{"positions": "rope", "qk_norm": false, "init_std_o": 0.00585, "beta2": 0.99, "decay_shape": "sqrt", "train_tokens": 1206000000, "steps": 4601, "dataset": "wikipedia_en"}
Each number is 128 + 32 x the weight over its row's rms, rounded and kept within 0 to 255. Layers, rows and columns count from 0. Numbers have three digits each. The size before them is the row's rms in percent of the matrix's.

# down: layer 9 MLP down (transposed), 2048x256, rms 0.0679, rows 2035-2047, columns 0-255
# up: layer 9 MLP up, 2048x256, rms 0.073, rows 2036-2047, columns 0-255
down2035 095:144036086164177112206139152125136111159102170113095168171126173140137123154089166209139100131121232129152122079055113086076123123113136096134115120165099107133175152093074149093119143128147160095123144115156086155124107103135133140104091106092108079199114124090117106097128140110136187179106091128108123133086127101192166089153093045129158190136114069136101134127146104202077105123083074152114142135084156138178144133150137141147108168169106123116144150138136117137098086136140139153122104066102108120141124133147141187084136181121065125157154142146107113081165167161139142151152102087116117186180181168136122039101120134153138085120150183117162172107107132104103149091183123087130153100115116175131171112083113087138102164138102098159054148133138122122137128124089136
up2036 094:164173139161106052133149153101141159170140091148166144144136093130142055144143146173098088144155103164093071138152111060081166156135097138081110200194081122076100084151179167106154140180109070142108140151106157169129130124117097138095140141124159089068090136132154135125124171150083151132118117098115070168161123109128112138089096177186133182156141068142183136135143156103172165087153128131068093115118092067140163114165081139114120166112137131162184197129148130123146098192121143121094114129169134132108124107081128114069155106126156102099135109118124153087109140071127190095111047149103169178119152092127140089130175120128098202131131098055125143107140107102156123126073144178144121058089106120172178128149109139092163141110116149111106083134084161172113179158096105
down2036 109:123093096120095137103116118088087148134163082048148107113154094204171148124099069170101106113103104140100133137160132121158091100142062112147118154116171166189130136125132110096109114126208125138124179126162083110079150145173134120139079138140106149118121080156165090061072077132133092171099157128092166142117120169136131132080167110134116107163174109069106145121183138116129091170246154158143076153137105163145140083174120188123086175140136100113080174113121114166079146119139147133161130179086120092142129136183140108115135172097148153129140126086175161138103118127101113115112142103148097092168143120129168172156177125110099102136073131125110103120195097129110164077230114166100154116187112180156124109127117130076134146171116085153131055120135099100139093157128204
up2037 094:167111143144101135158130106101119066148114089101152129099136128176158116136109138092154126127163091084092115157100153106102122132139077158133116118166129118113157041130120154123074149092066124093148055131159151109099130173066119068114120136107063114089085133182144152155162168095099136169123131120105115178113163143106142165126118164108132102173105155132134195176151079130134105117148116140093174106120167159156107092163090078053098114121154105121177149104195117142159073168124123142145070108108073117073131165133142136151111137182138163100094127168135123128163130067141117101212131133127148065147144109217174090095076183065138117146106155163151124145192128109203096083105095136097146101053114172127152139135174134155106141092122110088090135154177170121170104147172074
down2037 102:144159052142139065167146106089166113151054118149132109109045162151105099157153166128172130206156136108146158113143194154157122176140060085148117161145186141125077145155125127077129107088134155198118111159143132138087125091088125141103143121136134097162157070139100116152182118097148182107161078155094121113152153130103133124115134062169062149115132161078133143117147071176160138099135110142103111096127125127135091183102159063118152155096103178119147139124142043200094138116189142096113214168137128141130141148137072128092130158186125130125172154115112087086103128146108159118133206176135133140107114088126108095088098147145170122110083078126128124126203113082109140110150144090115141164104118142170154138117110105132162116097151105102056135131131165155076140105184072
up2038 103:144144141132104102108163113110116160063138110140188118159137145113153146143108145082139107109155116178084147150069150090131167155082124143144160146106136103162089156158111128122124093111121164163106159143156155180107115108132131139094063106082117115103135145122112109095125079133115099152143139153097121123131141097199097068166191132114108125114208158140094193123141116118123137118140151171094051157097131121121107086120101151121069031122163156144197154117172140091137119180107087172145161103073115114182120122098193134149082094097116102101166112073119123128117106155167126110100169185131119129135164129174078098140122134144149098067076117132125124189129129119078093153178080178143088130110170077100088148185135062089122169007134117119118033125072121114152156129150141
down2038 102:091052079155131143160160176169148188122122083117108088156099132145129121128147121149112141079110197143062146204115098160174128124121127153158086156144085090104099123095148100114063130153109135093193146097120133152049084155049149120161128081138163107113131115137116179137134147170126126105125129195151134140127107147122142181178103157115160152154165158169114135126143125145112125154082109079129180131133148107135152106150133171170164110094162156136093100148120071154099170107126122101110083120074062146091037129096139119149143160107118108093070143116133166158083173174105160112129138133130157077129137152212105135159106155135067085155136115146115118135171110086110130064127123081113153206108160183144097102116095118118105174116103096137184109089114107150150069224121168
up2039 098:146076170135125076139165152098163193124072182161190129111157119141128108096120146108109139166104137149098123135134201167072056146142136145115093199144136144141126138149138109177139077155083193142124108148133107097111106115112194120128109140132149136163120144150158084139088065118076172179129109148108066078159123131182133132133120123116186156115109136103149154098088106068086068177092153102126196121141125161082140134121125127123079133098111079153150115113167110146103066203169088123144144079156165123167094127123141079126148086063110152140110110171153144094109093111116095072184129134115147128130143142137193127199170103081109128070075099110104170120148126135125106086101153135134098131089101137142110124159116077074204114138076066153129144102092140167097158141160205
down2039 101:124095089139169106178150178132166122129134122099093130171102136105111131137119163095118145115060159123157109153109108156093144121116096122134126158191095104149217101089134218163095166127152102116074161148072153130107149082173169149131160115114177138119124061096122122118124133165144189106162212102113169140149112117096149090101087161183125131149160108121220134141135145165092202104099145156113198090096155047104150142093121095130183116090173064098154127132085104177130168109190110107148108104133123109115142119126151123079085095074086131161123155135135167115122193111102101138106115104109103145175135066111103120133107129125129160157151082133130127151121129075045085154157123127185137137059094144158111099124059093171157178114147112136084146101124148063137129147092116
up2040 098:164126137114123102134119148196100160099092125164125130072125087182137132133132140109088165112174183184149138086139136080127122115106220143092125103045103113105143112144156099151059052112173079093183073103118096126129145102097091118084118129094104195143104061119132125152119110146140142141124127073107136119124092175142150150140156126148148132110146143126132132172183121156143115132119110169198154167199138072109142100117122130118098124102107173045136163160159109128147134078146118108111126180201134098107085194140109150095116068125071152145108107113178081151147147079131150116152142078148113118104153069106229129148122154076095114120122130095119128138128071197120116113196115077115137170084086182084131157080117125135122168089126148112124094145125139108093102203110120
down2040 098:149091164115127118138156097176128179046145119082151141097196130149156191126165150091149058101127145139088120085122109084104111149134126098155138152155169060137102162138074110103119109139146146090147183109110163111085148135117143140166136148167126099116127066101172095173159060136117156191091076149139121151140130142107102140121151106134085158141120129188145167122166107122158107121143111130154083118166129115150158107172102094157182119086145138139156119166145143099075074165105101135109114155060189112135183154072077083166107132128118106087139124183137158100147113178134172176149068149057161091163139138148192160101121074109111138092137137062086149178136131098129093132159131064137071151128159136175103117067139144158121181132142082115143169081054147119093068172100110
up2041 098:157157127155073154155146175120110096121138128173205085126112161122128074152136142177123120110154152152194175158088129133102168119120105116118163167135211093164108138061143122127127033138118112166106120147106191145116094107088101107155115154139105099088114107129120196143115130124141098172116147044096125097103116143091141165097121136091133106168106064113119176118126121139098095106164181161088170158118084150151123092156118147167177134137088119165110034132109155118149102132103162105126143122174092158132091188076112098165126096164170150102136161125129090115108108140114121091183072140143114087174124075136161089173055124115159135047113096146103140158107118104134123117157107173130127164145090184174149119197093114067161180152086142111114160150176155164133085122054157
down2041 102:165132090174129114145150136144158141082148124143097125118161078139111131118167120070183128237099125092122108145131102145109094134094150111107102158100082076160125071107141165110114146158118129118165094141128103115121170153179161098140140093158128121113124100198150065141135072237084095092107183095175123137120161112211100091126076081201131158153131183122092090155196075127134093131073180093163112148134120139056140132114114151113095110137188128063150189093182096116148181101158109106098125098111115169122118070127137163101111168094112174118109096138122117132108127180112120112095106133128129162074137154087090110118145166158105061109121137120124097194156131115162105143127148131140104168111178142093083121081125133145160085143177146151184105174083119114153154087099151
up2042 101:140132128144179145106122162152128135167089117124135146098117088116147168181099111136169149070149109219177056144102136187113144098122149142065113118059177143132087061136140087166126104198068131107133147093091101118160152102125141132134120142101065124083053120090146118111104141179076091131090150119086159104136180122143039131123148149087163134125099157111100133083109113081118117111148118089125143104131145099128171097156104090137220159137101122197134136127121099128120076185170093110098166115147158096116105107122177167181094111146119105174160121166157141141054076125140111115116102161130094143149085120096141121120144149091093167076223107124145131136209139060116095116114159119148168082109088120109144159133150142088126083106099114100100139131117180136111152146158199
down2042 104:136130145115096099145172117128130150132094126116190096097191106106073102134152130085171171136119122136140108181126119118127120128113145099072164133149092125128115077049196122169117122151140127088116089149140159081166131140125070136070092158154124145089134171144153153091109160180167118112125161138118135081137090103126139132116101139158125137108192102163129116096116114165129106100190148119098122139204055145127102175062202180154152159146070076034119158166170108151138100073152118174133184208137163137118062140161170135095096077091120110137094089136181174171111140146162127122159115172085141156112141080141102076096152166085135135158137144111104100112135101194187140175109113109171088088115112164191103118130136144086121112148144103103130140041093151094143152132105131
up2043 104:139157123161146120098150141129123170098150120138138096084143143179127111099125138112036162136144164148194082124134170124206101130145122173101123093064136129164136153076067124128094066159096098127093159143133197154104115123116117094165119050083111135110108143078118181077109138112106125154103112108056176166114165159142156130085130156149118122089118063070117156099119169123117166124115116140139074090149137100143128098173116138112123156154078141141086147117188078132160080143161194173057162124129119134110214064135106168108071120100089142121132154136096171126072044096101091169134122152147156119193191126135147148128104184129112143107149124117215114111088116158161163133175095133120098090119138173106118084137114158124114124126111145138100089090151103102171076136078143
down2043 106:159109109073121128192064135062138119163167098146094106125130160124113107102190117094109110130133211163105159128171128175143089180137147150080089159137148180131153130171118053159127144198039133156129145119133128156104092093080192160152090159146099141083160125124077128165143103119164063105163214118122085218135120084109111151111173104103136195169124147106153107173088127161095091159082091129111098160136105094068117140117132155080092059147122183100109128140149098055075118170156123090118061146139127160102040162076126091135136125115071102129116142117087140129142147144167173091142112143125151126151136104127149127125083160168170161102146158124143108114130108171152141146134100129141100115150135055130113153084101164149140120132136161145140115161111118135141157150151075
up2044 101:175140134194121180146100117119143117114112143110139133110117160120121077126100166108150088136170109136144063132098111145074068138071145148153112157110105136119143082115134101122097140144128112091117087137094129169162144156100128137188127142109127149138140083096116132163188109217077185135127119184083081203110116118119102064139093165118057132106098169137172137093145140125139122089122155203059161186168145013144142136099058102147138172137109137121148132116137188118143130146049199119129162145145137116130142101118139147134111093165199153125188178169115122128081127123150077071165079203158166107128123129144175111127123162106163098112109091144114147057118139071148091109129112150174195151132114189106139155115165095117166147120116169150095141126146101140113143118095164
down2044 098:137131069105137124206170165094150155120122126079122103101124206137088139092091076138142105128108073113157204141148085178195111168107156159077128129112196153163111132192113109093164086086124122118116127128107143089134146121084102108081125158099112146132136117123133148121105146161078136127166197162185150142078122137148197125086080130130176141104206164175137080153087105103094088135115140148194130137174108145186170182158182162058157097106149109117111167118124123160129118107125121059140105124108130182112132105109091167103160081133090138126073166115149080082126131154110096124147161155040119135134107050122094118091138099179137070125154124077159154124131076156155141102119119171115082118116174136142117120162092131145145163156132143163123068111085133122165106066119112
up2045 114:140115153113127146120112132128151175098099160062178079196070101084142109144127132101091163160116101116173115081105126096114121133060126154132187122064154139120055160141123065174086141078148180098077097171137149125166151135133122135114092112174110157070136118124122227139135113119112107168109167105127086155215148152155139079141148162155181180119176111159155185157171187080114137182181112157139112134088128116082148089158138112127079150110093109093111109109092117169142149126070072132173145151125091156094089195143176085142131126132103166146149083059114087095168131103120139079125124081144119047142090129135124115134165149106183121097172167098081140113128134119175148120196088130104183142077144157135140101143119124113128169134144161089142138149115138139167147090118118
down2045 110:081157124090116051118079103166138081113138156117138098103161176155146124120121167124152135180172114103092189148158092128122166100150137195137210166167076084101125124081119076195104134120113135102106165107184078177040118157071175131139142114133150120130211084085111095105183111152124139106129154110116072156158131156083115138117118148150135138138122126136164195059096171112087045116086098127143107104145113121125105136152128124098138131173114072184150170075144086104091117092126122126115100143066180144120171142166146140163124177162170200169124098123148146124107146081136149089115069157127132134143120139153177127083127116141097106151123116178121189136133109048112155097106155099099194121167083166169124102132122079133128130147122145106061125129124147095162132124160099
up2046 098:134117186125175080114136110116137129179176144149136102146103157116200160151115106083135100157135155090122079106115133090114097099166121187082133135063193129103144165101108070210061150072136141104109081143162112171137124167127113033153100091147127080125063107087134129158174092158093148157090108123062120150158140076123165093207136144133119134116110108116132099107169130119185110108163156162154132088129102074149164129071107177166128098118170098132170129071106123073143121124115138153112092117137078120137109111143137112091130169126159173159136134170101113131081142111178134073138102122129127105113137118098177111196177106152172127109127130208105133094136123126121144135105119090154103163133122180059196099153138124158119103147074109134199082180153146170070114150102080
down2046 091:075101081128158123154101093139132114121123094174167127129141195138083121164135095107144127128125141097132136110132154146136135131065129153092099105104116105126086127158092118135126152143033168153189139145097098116132086083205188140125141157103083166137178125195092112142155169114155138121126160155136114126115145150118123087106065116148130090128104122165119119121150162117151171139095164144131113130210084196106152091174119132091136123124089163114131113149174135132071083161098077164114156136192169192090062085148141095166094160116129124122164159087082093095115101154141087212169096153169072134120132113118106150098088204140093167137131206076109126141108150172138179132123107121116155092151142139073117132131129111098213094147110125060059154095121152102151171099174180
up2047 094:146124141133160098134069197141167141141087145136135114184159125070131074165083165119118127106160055146080107109099109092160120097151112185117215164151122069141109135168156171108119123188112133122127097154072154118130131129120177140123063087167089152078123150111126134054181126126132104178092105094128075151118176081169154181170075152140157106079137115101132086095151139062203138141125135104105136112135149081118152158161100154190141126151094148088192124122166122158130124123094096189119112129114140129159089111096130136150102132106141151137186159113134131118099119113138123136114086136145174127149177117129144149164183172090131158123090029134151131088178103055082134083122137101139185097079105143115190120176181149127121112133110153111144118108116158185120202125090075
down2047 100:135148186113104121121112124157124159089091111105135129081104107112134157091153101132145113156005077095137130193122122156162091068077134164058133138097080151163144107122125126120131091120130146115159111125163175154149134135161102141144131095163161112124135121118144160137090133112147163124107154098126111134121139176061208146091100113038085145198121118163080173093145119080107140079099054131115146160148125164098085105109124123078076148129131154093153133155129082136057183118108128106123145112155168139117114112148207143160097145135067110079203114110195109114125124125137093152078130135134135154124130156185134152171077072106139174137142138179186163159117112118145166150173117184126103150156148119103165085143152084210105209078131145151085142125137104095103149148149158